Weights of a small transformer language model.
Size: 8 heads of 64, MLP 1280 GELU.
Architecture: no position embeddings, tied embeddings, ALiBi.
Training: a variant of Muon for these matrices, 797M tokens, 6286 steps.
Each number is 128 + 24 x the weight over the matrix's rms, rounded and kept within 0 to 255. Layers, rows and columns count from 0. Numbers have three digits each.

# up: layer 4 MLP up, 1280x320, rms 0.0942, rows 1189-1208, columns 160-319
# down: layer 4 MLP down (transposed), 1280x320, rms 0.0479, rows 1189-1208, columns 160-319
up1189:152077145152106097168116136135116149135145105136111073161115134089129116098131139144134107133139087112094078141083151148115171139115146103123167153153134122146125105133131089136135126126100110116117071124139113122131070145169151120130149121114134143106130128136091106117117166140106156106153144124159159120135162119161149113132097113130132126139149116110096131131161122122143135126139139123157126149147128128099145160096107125153139118112113103109132113129094129136159129096152118
down1189:085170136123088143102152102168108107078106136157136139166106138139168151120108131101122168128104157115138132118137142091132117106173131149122154119072127152180113121100117145104085175124160087162147168120151133152115127112071088120156121168099096114147107139161104171150144140106170096114126093118125098177129115156124097127142134127134120143134129139141107100122116132139149116124119103142078106140112101128160130140048153128148144134145143140111106138109157139110092138145097118
up1190:108120098116108083146068156158131164131137118123142155119117127100107129144159145113077134084166152108097142064132129120126149100149109174139165102147121134165120146132095124163161140149164109113095114127127140079160112138131121125095118130155098108129141151157165142109115106119134129179138112120084120133121130139168134133106129119099149162181129105155135103087137155116144122112136150101125097114171129130149137117140107081145131095148133198156093118115108140157140138145147126
down1190:145160135121117152132126127144145146100141133065164106121097122130137150112100073135153159169130148105064124176134103089132133157130142108133138147104136105086119118117150110108147100097133098129123112134116114102130137165085143122136167104122103131137161108156155108137153123139142127128174124129146108103146113126130097117154126115127117131132126149086116115129193108145098135133120098134118119173118135147104158131154137142122114103133111129136128110144071136133100118133148153
up1191:111126082146116104079158085116089097096089070122145129123147105173134124123134125150101137158144147157128116099131109152103104129103131130094170153085139114175112146108118132140157101120124109165149127109124081131115178123132140128133112151109129124150121114141088108149129119162133131138142145116118132106107119129155134165116122170109155126118144124107128165177101078102126180110139120146130141098125142167100096166117115132148167109096139111120077128078100103061133127128121103
down1191:113094158158124138171136080103154132158138172150127152141166128128159129108091138106123163102101143119107104087174100152179156126133130151130114088117137133128142125149149125161120149105131130138128154137125149169144158137109086094135126146125141143098103120118145097131129162113147114173196126142136124150142093141120125120100123115117113102123163119130116111172149131149138128123146124149106056136129123145117129131097102146147077153138145154154105141141107096137131094086129114
up1192:166124131117126092112152151136136162136134123116101115116087151154162147108088133161109115133149123182162125110132116128128061145123108151109155125103088153159146104103106160131152115156136130132116140103156108131134134158126188149157146126102141178105126134123154114105109096137131131132085118147103079105110117158110114097140119105138168129116137165173134133115133154169109153145145132120137123111124097130151147115124103127141142091094119125146146125140140114126112114150098092
down1192:145157100147124091114131149107118183102162124067123168060111163118108142137177159099126080170150147104141108140108116084132106127104121127153097164102120165127136098110168120133117126099151158091093126163134093171146093164121082111150108150119171097124114141103149173138091134080122101098133139110150107180135116122136145121109121135139167143126109109103088099140158095135155147138074144150154160172107147167148083117124123107136127091107149079100143109131099099151142107127118095
up1193:104092171124149085078123130163120117112109133121152187127122104090127150096112126149121160134128149095162124074118101146127120214125138152146125112092142127109134166189172156162118146166111100156131175195112148127122079141097123121148134089145139082102171126148128163133077137104099124137112128157108082096089181105141106160113086107114135134192127107120147114164127142099135115080110113163137125120161171151080130140151122105126135098122175151167117163185149129140123110097143152
down1193:145124181123157123099136202199102221132073215027127155184079134097121150088095092067176218218133195136070152129189228045138121155153124237223097144137082127099100092207106181171195132131164132131095148208097121141183045122070107066138106151140098171101174108094156139093092068159123083102126142127132066101136158096102161166080092123124050086162118073168130097140113098045129058036050108220167127171111099138117168141159137121142027102164150148192039099127153156168088075129081154
up1194:165119143121163083100119156149149121130096120181117142154132064092115123141166150143064141146144139183099133132166098150138140125190083139126127153123126099122127136102166125171141109145102129070145178141131116111165120133143123132094164135094157112156145119126151174111123120130111120144115097168077116132140140125099093117181120141099181124126150131170107099110123145122131129133158132104125085096108121121091127105164119114127147122115152097134111097115115119099149162117118157
down1194:134077106139135140152111134145103077092110137125101087119117127113107157134111119146122118176124134218176146185130094111092181105159116103140113180088110150134094121160128117101146097142138099100104159164127104151114138120128086125165103143146135094144103106129141135109128100124146167115119115095109126132118182096129079152117153143122144082132127110076152119129110144160134085156130141140119137163074111113135129162134100142145127168147085137163080122141141167140130127164116132
up1195:114100125121136136114114135133140114175091156104102111120147108148109113143099119158111144106085139112125098152115107113099146136146147141105152090090136143145153185122159141109107121157142115157132138125145142138135121099128103119140111135137125095099106139153107162099100129102136092132147150142136108137130119143129133121158110103092121137074156123117130132163120133159125124103114160113115157152129143119140123133160132129145103100123086123114138152133124155119125097115153170
down1195:165138128143130164117113122137117129089140101127155161116176171151113115120112111097129138154171128089158143099127155120159105121115096131193106138135119134153129099127154126098131134135141152108110150131113115096127126132130144149165135123096120137119166133133144139111145088182136162108138119111147126142111123121082097133138136117139116101125085140106124101102133098114137154143119128102122112114148127114126136125130107145113155102142159112142119128109173123126132154134094138
up1196:136109157157085132116097092123121149149140156107122148129108094131103126146095165136148117150141113151105098096121185156133106162132124140157087126134082129133135114136152125128093154130128145177138104074135113095130150122127131136141080121129127140138160129136163147150155138117086111138102110113117135119139091183140156148119121140131108100129162135160126119153126117136087144120116144141150154151164091127113129146155168130105130151108144119150112085115157117159107145122143143
down1196:113149163110174160135122166102179113150112121147095128157164145072162151110128139106109167098108129055159128157137119139109143151140158143150132141129109125106118142105133146118151125126105095151117100179135148126110120150131120105090148127133137097143141091149099091121123152146132172134120137115136175109159170111131111086141122099115131120134106142147143141114138126114119124136124128143163119127137135101135127129153143128130111110149133136100136071149136197098149104163143159
up1197:142149139145126118092106118164097100160126130146141138123168125107107161109124129142135099153121148156139104106114149122111155148161180123144139128157138113097157117154125098152102149102113122121138119120113134105091178117105142140128153127136110132145136137105158138102132135151118105165116118155119138129103122159136179116117098150124120141168085151125090112143126175088098116106133128141129150128108147143132075151159127109129144092124144150148082135134129110078127102128149135
down1197:150148125115134106147084136132159150114129117119110130128101126158139098092158175105164111137098143141149112159163147140136096115114136130119105153134118124171149103092141139111130087164130133140111113122130123142132133138142139100144112157135100107125135091137129133134131122150136130125137127078091089150136121117127097101070099132141127123102147123110145165115120128120143189144129134096103133096114137125157136152110066123149136158152113127122144118128107141129142110087147131
up1198:147092160130092148112097106110120164142119110083141153121140134122140097105135149155114133145172109149118115138157122126139143097132104131086107149106113143100160110126176146037146124108129146136168113080149133114108118124130128155115108120104120143141172113116128204115159110085145138133116120107112103097144145091107123099086137158116142148105094157084120149125120094110110129076138138160138081106146161134139173109180128166147093132117139117159121164067148125088144169117125133
down1198:131110080091110105108127132147162095120120137152112096129128111090154130117129100082124156144159127131129116076127089103121126165153146094144133121162135114135162110124096152131128121170168100133152128119130135120102114163125128122165117120099090101119093162172145139126123142139135169145155130141161101123138117118121101125139120086127158156139114156153093149147129171183106092134093128124143124125100116136088098108133141127136103149168132176136148155149142129126149124115181170
up1199:148130146107157164124105143143108134105118152082148143150152089132122109132122123178122111162199086124153167125123122101108091141132160096152114143106114173140138102128169113104109132119140119128137166158116169101187144123129147126112157146126126143155156088131157121125116167144130116111112123177123097095102142183172105119134080153101133132120109130122154121075136131137180134144137162101161117158113068053166128076093136144112132114101058093112102106127111105152128132115099170
down1199:104131088143131127167146132103181164177130136137126156142118147175153130164148139127118109128137110149132109136103172098108153153116110145091130141149126119134096115077080113161145131119122112156154156165145144138113131120099141163112122094125102136141124095154163149116139156123148120104172135135163171121164131144123144163167113113106103123142097112118135117130139133119131137145130125088102139123153135161134125113105119113130109082153103146100118148149156088157121136148104101
up1200:129085107136105135120104115130150184149144126093094116082111125097113132124146156104129153115089113114098129115145136128113130103164138118166166140121110129118090142125173146104134131166170146111101145113122135158138117110098131104125107127098136094140115121133083146149119163155138142139133117162128121148109117101105105127111111119126138155095131117134155142119133111158123153137119122140140120153086096152123158111159177125105085140085104159138167155117117106115128107153149183
down1200:084153118119092116138129144116085102138121167148167130163122114146147152133109129159120129145154116116114110131132111132147131121125146165124106114101087120116118074147127093125103139131107125142152098148141126123151099115142105142174153118128128114099164119163127137109104093138084123142107136111152088104152145148111153155128141145129114121132136103131111131184110121125097148139170133119143174113119124104129126148122100133160143168184101125113131160138149155145114106145122132
up1201:102129150065139133116098116114103099135145140145177127131170127130118140116135096147125132176101120133151106138159154128130121108132148131124137141142150153144114126161124112178127150116128100143158134130156142151154110133130129130124157134167108114131133117164092120147083120121065132089116108133121097129145122133133128169112105132147075096163106145151114118115143147101141106129073107116071113139104125148136132111130128137153163137152107171140127131153126161141126141116132149
down1201:117124118086102173132137142162096112137121130139149078114162155119152136124132143107088125079134170086161159114155131100167135121121123161145108104152151109119141133097157119138139116146103123123119149100144131115129132148123124137118120116093119109149147114164119145084163136139105104153111140145139113129154120126143073099115156088114131112142102204136153139140166108132091118123092151133128109110129139174113154174147144160093073163145072177125162111106119092149090077127119158
up1202:110100121145120156107131125126133174107101114138163102141148115169173147139128107183115145105161153127115156141135076159165133132130145097137146120120114141125125153120126131095087110177116142119130169091117123097123090137143187128116153184152158139150112119101167144123114151148131174146120203179086118125103120101142154155158145115138158082093122120162137106154136114131163133124122150140138137107133114097157114132117097111109153093114156114157136082093093133119152152122130141
down1202:114178128130119108139148129143143156152126153104140125113134126154115057160143113140094152126075133141149159126119121137103165169150114088128150160077091151159117116149100167114170139108101146117164136098150100130109127095134144101102169172128110131127134126119153091118147103149185109144122068067098174112074097179139114167110102151154145156113147159161141121162114098079142091083112133118126087132151088112092102126136096148157116132143115100092105138134146122144134167117160074
up1203:127105169120135144122134131132139144216157102140120156142139133131104133123101127114128149124130121117136121113117165118156109132151140131099133155143145160122114112123117115142106111111119169135138131103207155109141143125093114121127160145130088146131105154167141128155164067150156119089137118135147126160103116164156150148158151119112142146136097154121115157143111095088121102094111144116110155141116147117138110130162107119134128113086120064137141146191090107144094123137101130
down1203:126121092110166165126156129152167120158170068164098105134134133092095144087155177131099087115097121141162082082108123182084109079098128138127132125190224087098137125120140164138097071111132065133115124105104122078125138147159091097141117089079143139139145128152148151179126122124121144136141117115113077134171128102121148151177145137118160120130162170099130139119179120152110124127135126121113144139121142170141115095143113139121102134140107140086130110101155120137084091105138129
up1204:153119123143141182084156154113164111120126118122108113135140117094148118082114173132133132142120073123193131203120107085154154094121134153088108110111120143126162096123121092130120143121139095087152121108097119120166151129116135082124117149149140160138111138138146142140102116106091118127104128125123107152157115158086146138125156129164100155124106153107122146137125097151126096118116105107117142138120101110130165179160079126166142145163118136123115119148137133103100139133108152
down1204:146140125122115185111140118116091164166131145135098101123122142142127174137158121140113165138105153135129107123137127130144112111107151141095144118114134122098114108083119128129081131104114172130102101135142117111123092095171128151133082143105105113110118149091128105132082144115117135159132119118114106130126129128091127130107135116141105106123133121121166146142095103142172085116142146088104117130146144127135103115138138112125134097127140139120174135134128106130118117116136144
up1205:139129115097133119144158133109116119140152140086106165146135134111160140152137102105079135123143117165185131100170108158130159122160104120132131108084092118107080136094136100149124156151112094117137101110143104121091183138109105135152137168104156095131130087135140103111137087140087116080134151130124117131120125158129175129136100109139122094130114098131173189116132121124095131140145095136104081088139097102133147121156154128176183159116114150120111161168143116098168113123129145
down1205:156114110122177174141140098104135078117111125123102109122113104151133150127131129136116084091118154162122133119152103132107127110122174154137138082100132115162131129141094071120137126166139172154112129142124128166081118087160135105104114126134128123140092133070086100129074107129130163143156154134107105111121129125094149125137174149095140131100169128105143085155136150177154123135130129142149125112145124175195105089106157090108093120135147119114082160115133164146138127106185131
up1206:097108145159097124178153121110146149105113121150138142151157173099177109102130081137087125173133111119138123122100084133064091134131132138120109140092131147175109138159086124182159128140134118111099109117145161124119172129115126098118163119171092125165143110187161136123162106113161123109145143134159110136124132103147173113145133137156152136177135111115114159120116159119162146112084126113122096132132131133137140143171131140161157120137160145105121075088107121144135083126130176
down1206:123104127159121132098130132138089104115132113141144117117147103165132128120142125157151151129093159143140123146134173074149134139127114137118149104180130108137147101142167105139125128144101116154119110155119116158160090136123087124128165148183106142107126119110137105094112146143096148104094137147125134098132111123147131133145153137130123124135120096163143133097127111136156095155121115111143122087107128139143133102128170164123136132095132131115152146120171135122150141108094105
up1207:112074172116125200105114155153129138107134123157140105125147152146083112151144142133155093093156152159146096125161140112124168136125102085091126159134097121160149110114143115094128132146107113111131155149146077104135093122135129123137165194084117113112136141138158134126103095093125121123095127143121140150162138103097151149145109147119108100125098119125120171138134156147122138115121095136134131102153128095104181151109160146130129102154121133159166125154157136155136122143154150
down1207:109105134112146125102134174126149133116117128122139109122113144128145133128123137153140127118145149130095136124119139125101111175120142115200133136118099129164153126110094134125151134163118155128140103113122115098140106154107134126123138106060147162100151128101160160121152088091133117120117113149133167145128126098111165133151131162158167153067102146082091142181109128134119094130109165174155120115118111116148105116109086104137103116144144107111153125115136106161153095164112141
up1208:131127092157093166143152079092154141166157108106105146172112153140090120120136110112102134135095111164094126147119109118125153152121141150119118150167128135137119127122177123117114143152120184186157134144103123112153093112091090125094109150186099140135121106103116152127084132168104147154098138155120177161156100151144096197109111124179151135170186142142145137144109122123157157094135131127064100087111136089137036084101138110161125139099104133108160156129120110145115104131100112
down1208:125120120128052100160130153139101129173126123095145139118079111124139114113088105119075090111140177118158098094124108082177117115139118137130135090149120137129142107133130121140121153170132130156124158140110146103101150137140162167142145111148129139125152065164102153146103111175122127103115131117173120151157131133185123107162142133096122082144118150127101107141069106117151131157145168082116170134123113157134121096137157106121140131120156143109118140131110133103138146174086128